{
  "head_dim": 32,
  "hidden_act": "relu",
  "qk_norm": false,
  "bias": "all",
  "tie_word_embeddings": true,
  "init_std_qkv": 0.0442,
  "init_std_o": 0.00756,
  "learning_rate": 0.00189,
  "beta2": 0.98,
  "warmup_steps": 432,
  "decay_shape": "pow",
  "train_tokens": 158600000
}
Each number is 500 + 25 x the weight over its row's rms, rounded and kept within 0 to 999. Layers, rows and columns count from 0. Numbers have three digits each. The size before them is the row's rms in percent of the matrix's.

# layer 2 attention query, 128x128, rms 0.0599, rows 0-31, columns 0-127
152:516502512503545503491489520490499517546551550474521496521494494541528507494506471494509541455488527538526539499515456442484462523530495535520532485498513538547446448499505485456525508518513526490483474487540484528514494504528529512504487501513488533496508481503469495470489497507456468514516492531484521480494472542495463502509468470476490480498493488470525462486531495468511527454495
131:498502463494481512516490489487517468460466459516492499471532518473501527505453542501497459543497468456468484486490516511520511473468502467487464517461474501504531570528512510563487499485458503541499522487472546465488491507483454492502497505484457479516525515497547526548521485484524528501459507459500508518506538484513527486498520502515504520480520521524513512503450474510494473526496
094:520445553551485502490493499487462514473512523491473476519502487462487537498534517553486492520504476465518458507552463534539525460491501496511482522517445488462535548489460506508488479512504520455491525505524496523484473463479515453492518485500501531483507484503542516495507466477535519482511528500524470544485525505504528485480498523533482502491512529508493487479528501516465487467538
147:544507496489531518497505507485528502506528522456525502533493528553484492461522453499479542491474521534508494477514445493518468528514478516504525480502515523543453446471493479483536508501510530492452487507508462514525472492545509486490506499519472500506490529497467476473494481541464498497546504553513507485497484545518453518515501466482495478521484509472524489505506515471477460440510
147:536488541481548516477518485491485502516509541455530503498473506537499498454521451502512537491486526526536535501510471514469475531530476524515513469509514503514468470494502473471515500528526513477466489492553465540530515522529529522503498514518491532480494485494455490458501455509476478502536496513524528480500493546507481504543470473474440492533447486478502465474517507489501505488513
123:474489521520504476532502486483532483466469467525465482464497462463444457446518532503547506508533451470500534520499501535473524520493486497505479501517491489496506533500472523492483484523476528484535492510478507505515530508503517468491514496495452493503467514544495512511493500502576447527515466501476525550517507471486483538534488519503522497566512477500498466516481472518509483503504
154:453508468526444494504504478487510523464470448531452519485518491475489481503498533508504461528525476439484478522487525512526515484470518479481463550480481479465527541525503527546476507486477504525532520505465549464515500489482475471511499509500502481493506506525527522514518522483539493484453478445490489498504531452505531475512508534527538501492516488528491509493482504516492486547513
114:460508499491446493493490505504493489524525475490494501508516502482487489552506524482509484523510493418486496487521515510517516471491526472507503545506485496504550536557481487545476486511487473488531508496445541474473508501468490489525489482476504467480533445523538511531520505459521522510457534482540468505491550488493534475481538507530553501485486508522512514486489480547504489500507
120:524508463525508527476489503490481509471484501444559501533520507541530500474490497533474511481443554504472467494497488460517489535512502527521511516482532507538495464484524491509536508504486516515491494486536498516527448512528473489455499477521487508558510516483484487464518479518456538466524504515536507469510470492523508511492507478492481495482511481546471467504528575497518480495478
163:519496501456532476492493504502494519524521539483531493522485503538526486483507478518491517488461581534489540474497494487468461513548475526506526535489517507507461488446467490496526536530498487526469495508496484511519477473539522515476522505508502501496510517436459503456476501547462522492542524504536508473530465517504475495508483462474453498489513482502513477498528513457482476477493
151:506473519482515512483484501480482508519518517478519479560476554529526505503507469522498513491458547519498475467542489493502462510552476506526514489516567521533472440455519495465536501515521495496477478491519466519523446502527518536482490505509510484519505494476470488488520497489456535481509540525508528478487497511522501512463489476478460499449496515504482508516549538462504521485498
131:482511463502479502538489492484485462451489484531507526476524484462486513506520540461529498512477449484475484505485496501481523449498508495481478475483480440484551494558518494550488459471508512498529486469510512495445503538468497496518491510475506479493504506529511496543553523496539495501485476484505539522489503452501548520484496510513500530506528501526500523501472452489511524547528
108:499535439467515467489498478520506495509480495447524540523455485521519514498517463486511528464471514547482527506507520486495473528487515530512530524508531529527465449507522470494499574533506507507454479538480505512516519500522495529484491492511496517467489539497466467497460513524463510486520484526514496467538442481506498493551509464491492476526482499483514502470525511490519511542498
170:513509500494531504481495503481483526501500530467528477505505508547530517490490467520474539478477544524490487470539473499481473522525500534519512519483528540537466485462498466523548512543511485475466512520505491512534471463536525478471506489510511497522509493485475458469458463534475515487541554541511498481510473527519479510479525473478460481480493496490488466501565538498499499459511
125:511480515501547517516484498454482497527546519509523469476471510505510546527480484501498531467484540530551497505493462476471480507535489534553516453539496529541464481497516510466530504513494529522520493464535472501493484539545510530487514490510492510549488477478481506475507475495458515496544468500475526499497509550469486490471476487481503462471530485518495492482520479480502525456467
114:477477495477522512470492518492458494544492512462547510492495505541538490483508493489467493472469555545498494493510516442534467524546521523510536506467530507531449478521525492503512521501495508531484481472500470506549492530573495492479511485536501530521504502486511490467497490542459524471499495495500504477518509513486464476487474492480484488451532506547529494508522542466516498519489
163:500461493479462503482480545457506499486514516512510475537511539503525513518507519484493511525476501508471432465519480488537517488469490485497516515511497516498512515512496519534488498500515487487457516496497523496495440472502461510495504498479492514542540496479529479495511501490474574484512583525535489492512496539479531493428549497490497513455480540522501526509495538516494514470476
129:496485483501531530483486531488493534522512529468503466513447506502511505486505480509479533486468514521456473463516503453517471508545474525510534497493531522546471457524539525521496503502481524524476484498524506518530463496533464492476467481502484521540531484506487459475526504496450526488525508511510499458489486515519486497463505431478494509469524538511503510488535540460558516487491
117:509492513459484540492481488482476529522495466456495546559502490525492523478474490510464514499465473479530479470533467494510503504479504473495485494482531516484492472464541491511556499478506498482455465515538432533507489500506504500517512500508476500524490516500532497489519527494505555479514524573520514489509531510465494508492541507485487464472453524489494495489498554516443498494484
122:507517490531455481521495554501498477481489471493475483497517506472476503495480516492527510548535433491496462511499475531514534481444536490472475467501503485466521489519507505499449470465516486500533515465516513485464488498460461441512513505478485514485510526544501509543528526475528485514470532501522528534481517491492501487522528523518516527501465524454512514504452511528522531520527
111:459508489543474490500495463486520492493488466509470502483506508443515489504463540500507489504527465453479480511500516522544512463464555468494478490491511478509527536526535510479469495524494481543483499471474502497478531523483462461512499533513569509494492505513540512527492518476508507531466465488487526500519545459514495528478524522519507508486533497559523534482480498515522521540533
107:509511471542460536467502522500475501488504501514500510504503524476498504484480510517463490516496500456480448467527498505571498478447537475511486481472487485488523454517501515536465456456489519503503498469522493464465468496498452444508510532518508480512530519512526529541537463508479503472495523492520492450480504486497496477512524543517461526464518543515513513523500542495494523510513
151:463498488497430509506503499498510512455470465524468512456523510478473502497466534501497481516518439446484476507488538520530502497447504464486482513465503462474526515529518501533489511478483482504531521493488526484484501522498487491518489488485475486509533536568543530527526517480555527506485494488495499531492477442510523489488511543529524515492505500514480523505461496525507508555512
100:505487520546526552500509518490492518511519523466506475551492473546477508479525497524524559513498523489501473512518436484483479502486501511497491469538513508525496452491465509504501476539492471471470481485553474558509484471486524499490500501485502508515513521507467470485516456500513500526516533549491501546502506528481461497489466494499456526494462533502523474518481525456481491446522
092:541489548506524475478495508542503497512494488562496462520495528494505460470529487497511493524522516509521521484516504516518534492499470498467487451533505473521475485412541505482490497483507478508497475463493462488527540479480510511512483515520513519527451464488494508511493506498513500534511507511512516518478515506525502518531487495463502488528487528416486527544545530462458499483490
112:469484470502450518473580481490508495513507456477469532482524475496425511493484552488474501511522483510480491494474515477531513508452529507478517530492478457487525489530495521533509482506508506507499526503517517509484526514478449492505504473501483492478502543525502526522533514469510487485487495480515466485498509447461519473568513485503532520524509512500511516480449524511532489547507
136:489489487474522499498494494477506523508496516432531503513463501534508517501511466524463488454465562515471523465509506472488475533521496542526530519511532546506443476456527465486530536522520490527456465533507489538535490491532494523470494508521522517528505499459502472451510483515463521481503493507522488456534491504525478481473496459481480488480506475520503516499534515500524484492479
190:550485518483536506493475488490487520540507549482537495535486499529519512489531446517486516472472549551512534484506484502489473525552466530504525487518520518506473459461500484485529508523505501500478494516524463519539476490525548534478494498519487508523497468472464497462496494540458502491540499523518483463503482539508486517498487467474474484500501491492498488503559518452491492446496
130:452516477532475487507506495496492482526496463538489497498499519447483511540430504492496491496520464497501487519485507495494541470451531507469490473500498484459535505525537520469447492474501494501511505500494510506431525549460462501520480499494533508465507513528525522513511521463528502506458487499492507488478517480490523472517516525516516503482530523515502531505450457498531559543526
151:514507509484518514458509496522473511535547523470511491539515478533533505463521468490461541490486555538515502492517488449522459510530517527525541486516515539512464447490530479496512517534479514498471473493516464507544492495526498506480487496512511520530476485465471504470498466542439510479519523507513502479505496543496469485484465466477469474495516502510518475491530527471488501448493
101:506496525500509495472515474485533477477514494459494466560493524514498468465521438513464466485484515497498507465508494527555483534527522521492506498510514507503479501440493476456482520518478498517455495519496498481536460497481472511495520479504540541463478535456505507456481475502464530519520521475521485463505519516527501512535505467501493513500457491489496485527563529502510443501521
157:545516505486553512482502497518488510547522516465523485496469483530520485475523470509507546491466565533505545483504485476484484518565472532504530504507516495534471469477510478478514500499504501523506466467523470479531508499540542512494510498523509473496464472453457482456489485534471485501524492494514518490497480523494458509483464491473482474496508493498535487484539495451478514446478
# layer 2 attention key, 128x128, rms 0.0488, rows 0-31, columns 0-127
117:555509493502488519463486523522498486497502507484533473540508519504519526502519476487490510520443526500507450461529471508508484494488482472499478503491510521474499477467509479495478488529541478450470485513513453528531482472491482493513488495467496504512515494444515494474502479499475532476491600549544489471503518520502509504458516488479454502492491566508502514498518531497460483472494
113:474508487494475484524529484505505521492483481486489513452495485485486472489483511510504473467559470487514548525489523533486503511514508527488523487528475480483502529513469519497505499491493522542543523509466530459502522530509489512495483494498480489472485498548503516532504546503523451528529458474443496496501512436531498525519494537518556505520513421543490495482504487519548521532500
101:494525512514495494478499483517501465477464504521474563486472480452491470510519513457505503489518483487464567544466541508473570497498465477504472497488505487525516524513518546442490479485522502531534461488494500450507530519475531503509514471495513500510506473488479490545489526520525480500490426518501509504505519465480474516502487536504498494497524460514478481535482472506508534515500
114:522501518489488471483491514523486495506505519500529487527462506527504534522487491499494533517465515520521430473501512506478482469518526493517532484489506519503509479455512522475455490492528480481513496515513487499514462491454477523493498525464540514504517487477519483500516473509483551528488596535514496493480505554489507518467511500495471509481461595485517522494511527471476500473527
119:540503510510520495482478519511493499532534481505531477555518515511515533520507501485495512515474532525471441464494500501509474495523500479514505483507551531503478469460514501505491492497508490459475461504487493497509447473494501502489492501472517484504520512481522482473502522496490537476502562573511472488498513507501511501469517468483474527465493610478505540540507521502486504459519
122:505516509486489497496507508494499483516492526490514512495514518508518513509491473529491508438490514564501556516502515482484470546525500531475521480484531464502462526494501499484511516472507469533520478508500480522493549514530519511500505509560539498491482472495455485475496514471521461529488433514476499485507481477517473503532462523479506506512518399530479506508512447464482505529499
132:489504484484504473526499471504494485487475484509497510443488507476496482513491517509508472465505447514497555506505517501498507531492498534523529489495467483495490558493485512485507508493495526529538488473485511515497528524540499490481521499541464477473490515516518486524494510521527439477526412468470475547501471487491475495530477517491508497523504400522474475485489465516531513533508
109:500527474516503496494497481531526498491468475508461525465514495460514497488474530513502476491528454500504527535458496497481553509495498487487511499483493500501527511483507529494502518491498535560534536506513514491494510543520521477495513503505509485481464537518505555513496502531529461478528396465470511492523515475501490533536484477511525531531499446514472492481505485515566505529488
108:514475473455489497469517489477530500527528480539484508548493528537514501517497495480522511547454486524504429450538497533522487466481508473489526484496484503507499484505496529530475500521478503470469503528521515498484462480473501501480508490455487513519534516480511475547515515462493515516499557496522465520477493511496512493470488498516486504463455603495495525505481521500481515487495
115:516469497513483503486491532515514489503523511490521501539472521535497536528509515487481519542475503513514421467531486488521447481514531511486492463495494510501504451498529511503486485517513511469480482463524500494508432514501483501508493503492491517530525496524528477531511501485483538491506569534536468499484495530508518491457504472495506526470492603507500521508495554512498498468507
111:512502475495506505495517518521474509504505521495538510553534507522486529522518519455467503558489507489492454445507481497511518487465515458479512515472470516497479480508500491521467495497514492468462464514516471518463458468489485475522481497461475509520523507510494498498506487491464540526484589483534479483484490531473499489480516495504517499498510601498512519481464530511512488498470
105:489515498516494528488527478469515505504451478512467525445494519485485473520504477540483462473562501488478555554527524511498506522526516530518499530518499529492493527507460529477494552500505495538490496520496525479524548522500507500523521483510496501484474490512468508490453510480532476501506435470482519493509524483526490498539501519520525482486518410530502516473477500497489504539492
108:546466494517500502522475530500531516513548513508506498515507541530523496498488496527541464535455532492486443459508461497524431460531511494513521492490490516481505501489495471533526484497495498509476509491550495501501463497483497505501521511477491504527511517479538499495519501488492545488509554499551505512455480508503473516477538456470479496463485562530496532501516540489496493444476
111:510465501493473491478499539518500497506560501522533510584482526507507493511504500466506497533439485492485455453509498492529498480494518461507495487509511515496504479522498514510486476490499518491474479482511488528498467479474494517511476504474502523509495519487516523516529512497489534481511580502539470522471513544456535490471477479505502520470501606507512532490489517498464486495508
116:518518490482489531488503528499490497467483525451519489550513519530515482500526474502485511515480532485494432500527479493519499526453516469486503513493476517493515475489502470523481498493503465458467515522518505508495467461497497497507496490475527486518541506498509468460491484502478531493467596543528485489476501479492520498506535491506485537494501584498520506526491540492452459470522
105:522488505529510515497491545496516521492499512483521490544532523540494523541511510487503487532466501485533414459528479504540502503461513511491484514527465510512515477463508512535465485536516497467493497512538506506461440468477463489487490506480502512528556528487497455516504503502458515512493562519553494522476504517485514503473539479514484507472488555502496505499489504530471488493477
137:490552492526485465505508491532490527492506481528454504516487503487454470489475536476497490555566464459525512571482509518511540436490514475501481468526446472491550512515508499506497472515500495507537486503493514469483521506442484484530507489479500501497484505527494535535527509510508501517494503466463499514479514501508496500553487526544507528550489547494506514498485493510483479510498
108:548507503490475487493511515534508525495517506479503522545506547516507476529486483489499507547452456473504442483509458526512508470479536473522469498477480517469498472461500475506489507520490486462470515499507468504493467476479488504498546491478516478500530538505489504511510486515487553500511569495547498538473494507491486490471531505519483522480461595485489508496480514519465502506478
126:506537481477497497495487508548504484507516532537486464488496517511518508525527516434525479523505486523481508517487527515502527468499488514500477479527469474496517534502483487461455487515524514489504507503490525483458498459428479475511478534430519515489507504457481487511491505492468501520498545485497504497479478525532518471461496481514492517505522613508525515498485515474495477476491
105:490523519494514477520508442516519502502499491491445515474494488475487513472509518515516472458555488499517548556485541502475533486499478494474515504484485493492499508483520517477530503520493484543521509520496481497498538490497534528532501520483516463486463471505516492469475492485533475504520437475465492517513499510514466511549483552501471485526523397506501511518481477532503505530514
122:491521520515506497514497478504508542458457504512512513449518469502489471490510493488505489486539463498498555527485535496473503536492466532489525521511470482487508504487467505499538539475474512539525517498485510500513545478508532505456501501513448488494513521500477521513491495510524477487512440482465494479476492460513497466545486518507523481530510399478457471528490475515495497546498
098:489504483498469448496504437512488525472480495511427505448506501462481492502504529480531473494558468468487537533488547517484565478501489486517511495527485512512516577486507514484505530505490521519526497512471557511517533496492519497496511470450493510508466469498490513506480515482527488519501448493486522525492524465453489515491496489499521495528482490503478494496478469536518493533497
129:488508480494516465527515480516505498493473495501446507489464493452486471506503525512503481445521494504485578525506514493512527531517510524492529498492490502477476545517476513549521505514487521529510502499494498480488527495483472479498514524529466486491474509505502526495495530490512433529501428447477496512499505460524458522527469484497512503520529424509505471477490458518515500556494
119:546487538457511501473507521506467482513509529542473537567502501455509540509494471464500493531521502488509514492490491497511538457496474461481482504525518511481512511469521497452501514482524482485498499504482490488521502510413503537534493499456532493508517461484504491507524494498527533519504509510497479500496506521501539490477517485532485494512509604491537529505497498535468506484481
126:528527505504508527512475464497468491535518539512499534470502474525523543547465496469479508464515519484483515554489499472463493460528505501507483584489506517515505476536512478514515486501535520418517521553492470532483471490530553523505503539482517475451498490546499495476512493498474512487515488527487512484509488489471510492450468500510481508461498525494505488483491485489499498485510
105:519492495488517477503498479509520514492485481520478502463507498475524479487495481520486477474538469515508524509519514533466517497505489502482483478472521522516474548509518506457508488462454494553518495492514586473519524516502509516510503491534494510471502509507500501503487498526531479534509413497476483525502559498537445529513478510486485498507481406487483476515506465514538515512503
114:527498481502514508495505521506491523489528496502515475541511510537513493520491492475517470541416502470497425483515492501505472508466510489498524481479497503479517454486507501524521495472512513480469492464496497501493445486511465516500499501499484504500532504514546497522515486508476546511504561507516477503447484515492512505481528455514498489468468611490510511489498536462501485470502
129:518486505514505527472503552521479503535532503492517496558482499522515527520484508464494521546479512487489436467517479510518466491517507503503493508500534498509499475511488468505490481518521502471492499490495506491496451472504484485497473503460527520519532503493536497500512495495487571495486566542534511515490474514485515502453522493487481524464457605502511514486487534491468498468475
112:475537505496507513512521471506513503458454500480450510468487492484475480483523509491496490505546502472506546528505513534484511522495464483515502520491491533520475532491464485492515505504484503524519522535497484505520528497533519486522529527512475450498482490486484507483491499522503464526525440452466517503551490480517506487570508498495498469531536386491474478501504501494498475514504
116:538478520487500503475481535489504500500517536504519482540488511520520505525508487461520498514476525501509435483486449516505511487464509483509480506523508527495543496442486499522483474513511460459479490493510483512480446503495486472524500510445485492521537510497497494483501488472459539485493566537511503527481521495487528499471535497491463500471479589485498522503500557503463484468485
101:527468510502463462488488523540508521533546520530527521532516499523503495523473511484505571530469496515513444460482485477486499488482504479513523493498486512514484447510477513529527481488502504486512473521525489520505451474509516481487494510488476474510512505524487486525552489514487501507497541531524514479457479534469506514477469481480466507486480594488497531492463535492503544466490
118:521482482511501512481481527509476486474528539501546479530524512513521539501508455476512495512467539509480453463514474474511456485488526501522475508501488520506485455486513514510490482525507486481457509518510482525493466505493493512502486501468516519518524504500530471508488482492471538478501592560521487488499488535469521499476520478515473509450482585501460509534499541512501493470499
# layer 2 attention value, 128x128, rms 0.0484, rows 0-22, columns 0-127
096:517506497508499559510543495492460504506525461470521542528493444497463565510475511515472507511527492492486521514539507430532515521516515526496481545451519490512502444467477466481500519511507537499504473495496442501525522500465479472483517503496532465497482502508485475510514486536530497465538480496503472489506482477517492476487483511496494496480509531493524510536502556476521472489538
108:502496491475474502452557458463523519475492499493514525521533523482499487490492524539512496511499487510527493490465465526523502491512493495503517476498534516473484529524494489526498476509506527497470514560467498530523508523522459500499479466501525527505461504425559500473525530470451526479486495503507531483504538499519464514490538527486535561544496499528498472519494503465496464530525
095:519501457505484453529457493470519530500543479503532495491509508485490513530440490492527475480507523533512501462491473489463514500513520521460509481522471496488518488514491484522485503499523462469447490559488461487487488529494492555498501523503492540513484529522509495531546548484469500495501488482539543503551464504442477497498513488521520541515504508506501474489472468539488536535507
110:507528515534510477464504472507505543518489498461494500510476469519498454500523493499514528477557486485520493508519484470479519475494493493515496500491516550569467470463530548518515488552506518469511510473513513538521519504505502488518469465507510470523493488480472459496498482504472498496541524538534482488512511475458503557457492499482457466519485483517486462454526548520488523517473
109:526497486533507525553472474529519517460514488481489448486521504514513520452534479509529486517498561515533480476488470452504508493480506516512456513515474462491502492506471512506525460478495492503501474500483488487466519507506491560503505530511476488444468505463499497495573491544483444483484487488526519488515489501475480494466473492498500520498529486486529524506524490423487514477481
100:527465527459499470506500563473532476546528478521493471481446496499533530523463482501493515511507498555511467474527497485519525539473498504485509457453474532495515520486496484488476499531461510534495488509490487503490512500517476535483518523485482504504486556500508517549460507508511523529503513527501517520482498484502484513469461551493531479504492501500457483466503505479572549493477
102:555506554496501513470487492530513534466463544504519515489501496515488520513499521473515505519503497502540480510444518484454492492517425498457492453494500487517520501510531514496488514509420476494468497428490509541544510487520525520483480498481486473507466471493507458496514456527528473518514506514473551505506506496498521531485478493483470529519483506493490525528514510477513526480486
100:501496520463503466495512512519487481463524534495511497487474448483533509544559467478524501474475505539489529527533524517494492522474463502489462486450514512511512532471461473446478513519499478491513509464463467528472521498491490478523469474482536509457494491534477505488495483511523485523509551484504455466512491454518547526509492528506505544528511516492519509499506513478493529560501
103:469481474504494509480531507505510477539502504490533473482455466516490488463579547513490532492510533515432504499481545496499511538516473524520516439492489489555523473518497525543473483534563456525524477488486529490469499474483510478501489462480488468490505503507479457546479494506500491510529501491498473501493466502517502492501508469482502492500528511501501498499529551510525469516481
106:479460509492486499497504446541466526507487557488497547484532517540515522511453511509550500494517527480539515499494480532476491467529493500482511476495495509519547505495548451515516537441513472534484486547563495501524534486489531483476503534488495476502504478503495480499495489470498475487425489462511515487502467487484515464500501449502484502466489522509484514482504474516493510508517
116:497447517504463521524486502534485564504505535499537487441494460568513531499463527521502489514500508497561493492492471528500527516497475487498508497518475505495518503457449475494516533454498420528494524505526518458514502446501511498482509502524487496492508489564507520482503464500504480490507516481511502498462487501532553487488519489519484473507496482477485524482507524525518506479524
103:486496524534487509470524530549480500507510549494505485496490511487500474492462503480502497499493511476517503511462481530469490514492475485540534520509519545559512504510534478485541475451529493506518553453551500487475481492499502462517488507500502496527494452545492490497475476472520510517438463518513505459499482504466517505513510498536455486487497491486527528527467523579491505529483
099:496491483565486493519489506471513532520542487522483509505537508487472482464493478475514530515511512505496493488500485495517492544504554488502520511531474524488480486516507519486489517509505543495499540513498521497516536536548446496493494466471446508498482490512563491531471490502527514509513508527486500516493505509487431514452518467492469428513501487518524509474469530565495508459473
086:515501476533515509537511506505488468487468471514468482467496517506562487528529524483538541496523532520492514483481503491479474523454505486478488468500532545523480501560480470520494506486509498487507488496487565516528528483510496508540503500476492481473513485476532477549438509545491506482451522537514467511500484499420471514500504502489509518541491513488505478495500544463517490521495
110:493534521522491483503442481476512529473508494530545456477492535496504460473494489487494470516498451482496518496524484512517492478500455472514477512540524500510521502461461527460538488481506494510518521502496503523504465497519492474479505500513448500516528471517474521497550485448490495488530482500530509521502525506516517536479526476541507476509500500461545501526511538547464425510458
108:536476511530497506487516510479458525485471528501506516486482469478485498528488510481485504491516493507521502514504489536497458505516503493499549498513492539512509518520524531488497510521432549458484493467496491560532504530512491499514469506475486535527490507478526502480508481453487549520514506507511508540490535484467528501450444520472534498526457500482481492456483470540490542571509
105:461521463533509470536528518485499539476496478501461519523528489480520544524490494527514498477502497507485483512507516550497528494447486523501495503478502543515484534495506490523498527488533492486471478536521494533512482508510478465493529501494495524503521470506498466516451528483525527523479494522462520547510460506459514508512550502524525454466525523468512498541455489578464496492474
095:438479490537556530519486502496485476466496453515484496510486518496521510475520470516495511518499509505454512489493464505504525525479546479514500518464514550509473495487501479495477499558472545489447501532479511481514487503478471483516507533479489496486456535505539510542523504539498507498525496524464501450526485500483490501494556465462519544472460468516514508472480483496524473465500
120:495528515514496452517459449499498562475481517486489519523510499530485471533498512533486521486501483490538485494511496510517517516493509513499499511488526517509463517481470455547510489493540489473522538505510499488499529496478434478488515471502506514506518488512497494535460518510432480503468498505494515513486467491516509514494505463522479546494510493488460456486473583492493418474509
106:555523540499515509539470511485523480508564500486486465483488509528528493476467523486512505541517504507537490516483466448492472480481505491541514538492466509515492500504466507546490488492495542474477500512497510506454523511521491512468544488496439472519522473553474466527526484477505474486495492536497460543516522501459473474473479484510525448463491488478526489493507511517502502507459
111:512522498494537509500502494458470504507521521535510517516481552497526560544498500483505476501527495517463498519538468521494488506521526517459459479469482520487510506507498461535479476454521508476533463553490492531463481512499545494492487496506558509509480476513471469499509486462448544530512484484496474500490460488452507459518469479517514504493490484491496488493506454525494520554465
103:482495514514557438487461440475503479481524480503472492511519533523543510533444485529487518495514513483458503510473496491500536522525525494506483499456511528500491498475517477493518493595474556509493515489466504533508515480481527521500495525485521491501496498522507474509488510515501486533483496519527505519515507529555500479518523463488496523472485502549481499435456505486509521498512
100:509493485504535396537488509484532517529546495503492516504484488488514492532491468539516494467522529475502494496569499496513520477495530528501505495464504515517491500428507505487484528545499461473504460510492438539517521529503486501519497492507512475517495517510482521528505512480478487532483542489517503517499484459545497485504438501496498510485505507516512462455512507482484543524510
# layer 2 attention output (transposed), 128x128, rms 0.0823, rows 0-21, columns 0-127
106:466481498513534483529501508452489490494465499518482479485483489469540488502504479526533532534523528523523538507503511514511517495468527517476530496482459492530526483514470487554507493503497470496512512515507499539480524541463484461493494500488501493505511504456491526472515467529443455471479499514495586475483537547494521497476489503528526465510492500527461489517512523466457519450485
110:500472479522497489550502483536494486496516486542511456495501497491532486493532473442478492513492526496521468518490501462523528504505513484481512539491576480515491496464473540506528491467467491544493463492499504482504490472493516506509504537528483548475492470559505520506468472432519508477473471516510451533508455486492504507494539510477486487518551505495512505541534516510507509517463
101:482500519508477544530497498513451465513498510498485491523560460507557461453515479442481504494480501490510486493512491507526534466513471496526484512529509482498490487504515510516470556524487476513523511469523463483507513495481554488473465493496507499492559486520534523490474453497499485473498479495508448502512548477501505517487530482516496485462552497493552516513467538538520475519500
111:495461492488479491523516489512513492459474479501456465483490503499485514535478518464529541523484473506512526491495488515474506519517514511516484553534470478465495490547459455485470470493503499564467463520466503510488484517493520504512516526536469499480506530511438538489537551477526523536459487506466540493520474499545523467515512525494488529505467536507482517528507499477494510465474
113:466504559498501489482494498468501489538498488513530482534498478507526538496494526529495516480463472455462504487512490491514488484518514509446528494536475461509498511515506491503524529547496486497503552480503474495470468539468571463517477491488499543497505504500503506483469484481541469473496499480516471524498481479483501494467539484522524471517480497507496487548438483535512560496549
096:444540494520490563478527500515498505451470509425497503496540476489481482513512490501507456481487449472494489500498490535492505479490496481528481548538524527485512494527535465494517533485502502508479496474516475506493507480507525466480505445506510516528564472492539485527513515501496465507534476523500483490483547519502514513505507460507473518496533513470572488473518475509505485485525
111:535476519530535453475503495528529492509504482486476474504500501481431545540492494495483512476485441497491511461509480485515497514486558497478512519522476517507489486475475495497536427474509523555498520560470509522477497478523504496530557514521490491509518506528487540472492555477554512498504516524494498507469467490490497477503509465507505515505459486508512493476468494492456505518523
113:478535490532521515506481496506522485515453514480482519498492497483458493500448496469471496497513511489519513498436520500505509545510504542506535546504471472462516473504515497481482530453517484527457494559475497470540494527480441464521535547497501490535506493484515485514523512513484530489518496516505554500484502555470536512494521519508449480490487498520533469475508458499497471472495
107:508528504491494516490499457491497518432531490482486525455453522521517524521477513507545492497483447487520503483492514515472503477505516496513461538466486506487519554474455472487511533490451505525471517484524489543500491562494467501496507513530509505524503515466457439492519538522497530493485519489461554482464521546514508485504479492526515495461488525509505506489528494480507522459495
112:548495522529507514503504511453548469526488506529492485517531447483505485439501495479465521496483490562475505467510490476520492507490493506474495506509455505519490504514493527504504429522471498467544569488454548512522519492489514536531521488503505476461500503481486528492498479508494525516508523508472472468507517489531493499522460523510525493485501480501496545488436531498468516528479
120:484516487520527477511479494474533464513541493483480574519546515479478498475508501540461494491515464518492521471482480501515449470508527508502514506498446541530499495503517502511478475514495515438549528480477511485505475494525507513506478478499466442478544536450489457498490502491529517499540513499481496513487499520516502485530482483520539534503470489503510543489454514456478522523477
104:562484508495535489531470492455481505526516497506447543496457484497508486525484510519484509503505490535504543475487524486517469511519468502507450471496454505494483520506485529490473486493515498476499497514476545504508527478506514545538523496475490461504460551477507476492563502520500519503508541487482499495517511470573482488498464522456508517531460487489474508477496556476479481506468
102:521499514446466503502494500525454508439503495467487538499499523520500516542509484511522534509492475495508513515521497547499504444490492497528501469524545520535488519522521501494489518526520498476533455484540453504462532464514531542456498432535499492484500545478477543482522537475496470515503444482474494512510511461534482504510500478496492532503512509485471515513530510504516479476511
095:510518533475472544518513505523488485468500521490476466501461503529457525505477503545504482495430449464470499496503488544522502476485461509456522525500511500486521509491479511467517472538511452556487501504521478537487489520473482481521542474543510520502529510502506537507529553440510498515491511490473503485502517523540526488526495486476469494481530498480518487463491469519505532482533
117:506463475485501456480513497525476501548529488475504541509512536487510506526520510515501495490518538504499502464496493511448497480503478478546502485496499489508470559492468524489458543512515560470495446484476522496489490505527526502510474510473461494504487581525497456519506506493528476494477511492517482516503451468523515464470516513491508540526490515544440528485508504475508464519513
117:493482471510484489507489512534506481503457518466476467513539502488470489538495505433483507505495493518495503506493492506543546544480472467528460516517531494465500473503527460497502465464541528574510475539480526500481518468518529533477533535512469482510533476504490519502503531508505497525510471508477483505503474483534480490552554479513439522493477490479535509494520521509487476484496
108:509521507461513535481535512486458496497522521490519488500513500508501441481486491460478531511491506507516502488521515504491503475490438500491512452493515515518484503507480517501482468563503464498483506488508485519529528489477480516494504481494496473508524555521496567491513491502445505507524525493505495472529571487567501491511506502489473510486508501505484566422528527500504452481479
102:518515519464478470547491551525471498486488535481520488470454484491459511485486502526524513502462524470530500511500504511535523460529473508456508444512529516519523485518539523492482527498495480506520457501515468510462486526468494514493514485534521495478505464471520554474492491483463462512473503513522532551498513503518480501489500500504452450517559507496490452526521509528502513478530
116:492468455480529546531560476514506447500495502507492510484504476488531464476518489471516551511489473536495486482491497502457471455496520510480517539501476521492495504472452520525473482553484465505484492460491525487530473483480518485502513514545477506472526539499472500518500494448490532503471511498468487490541519493537526502514494521497523495491548519513483557509497457472526519536482
111:465498500501512538463543482501503491479482493456496509498550490501474528552532511545535503486460511493459504503525514549474518488469462485510472468517479501512481524517520468495485536509499507481519516470535477503467521501520549487488477458499481489504515549490467500491514523478481470503499481472502471487510479484559522490459553489506505520532465502509481537500469509495510512494583
109:500480539528459528512512521481501449543451542494499449491531449499514479440498492464493488504492539505512488512513484489493541529481449486519487503494521429494488504523526507521468521520467498487476539492505535516505540498493484487525501520456516493489495506533508521517503491535464489467459494516498489462488522537522518518485508536509496484481525486547506515471458537530476485503525
107:552544482502489504492527538556505497474452503503529503475493450478478480475500503454538511497474505519512471505506501506499524475495510504461529480515497539502493472515506487489479490498466485498509491508482496490496515498485481503492531488533515502472524448484535581478523494455454511545457488475510476516528514481495504528456499535510474508525567491524505480528497466529515479510552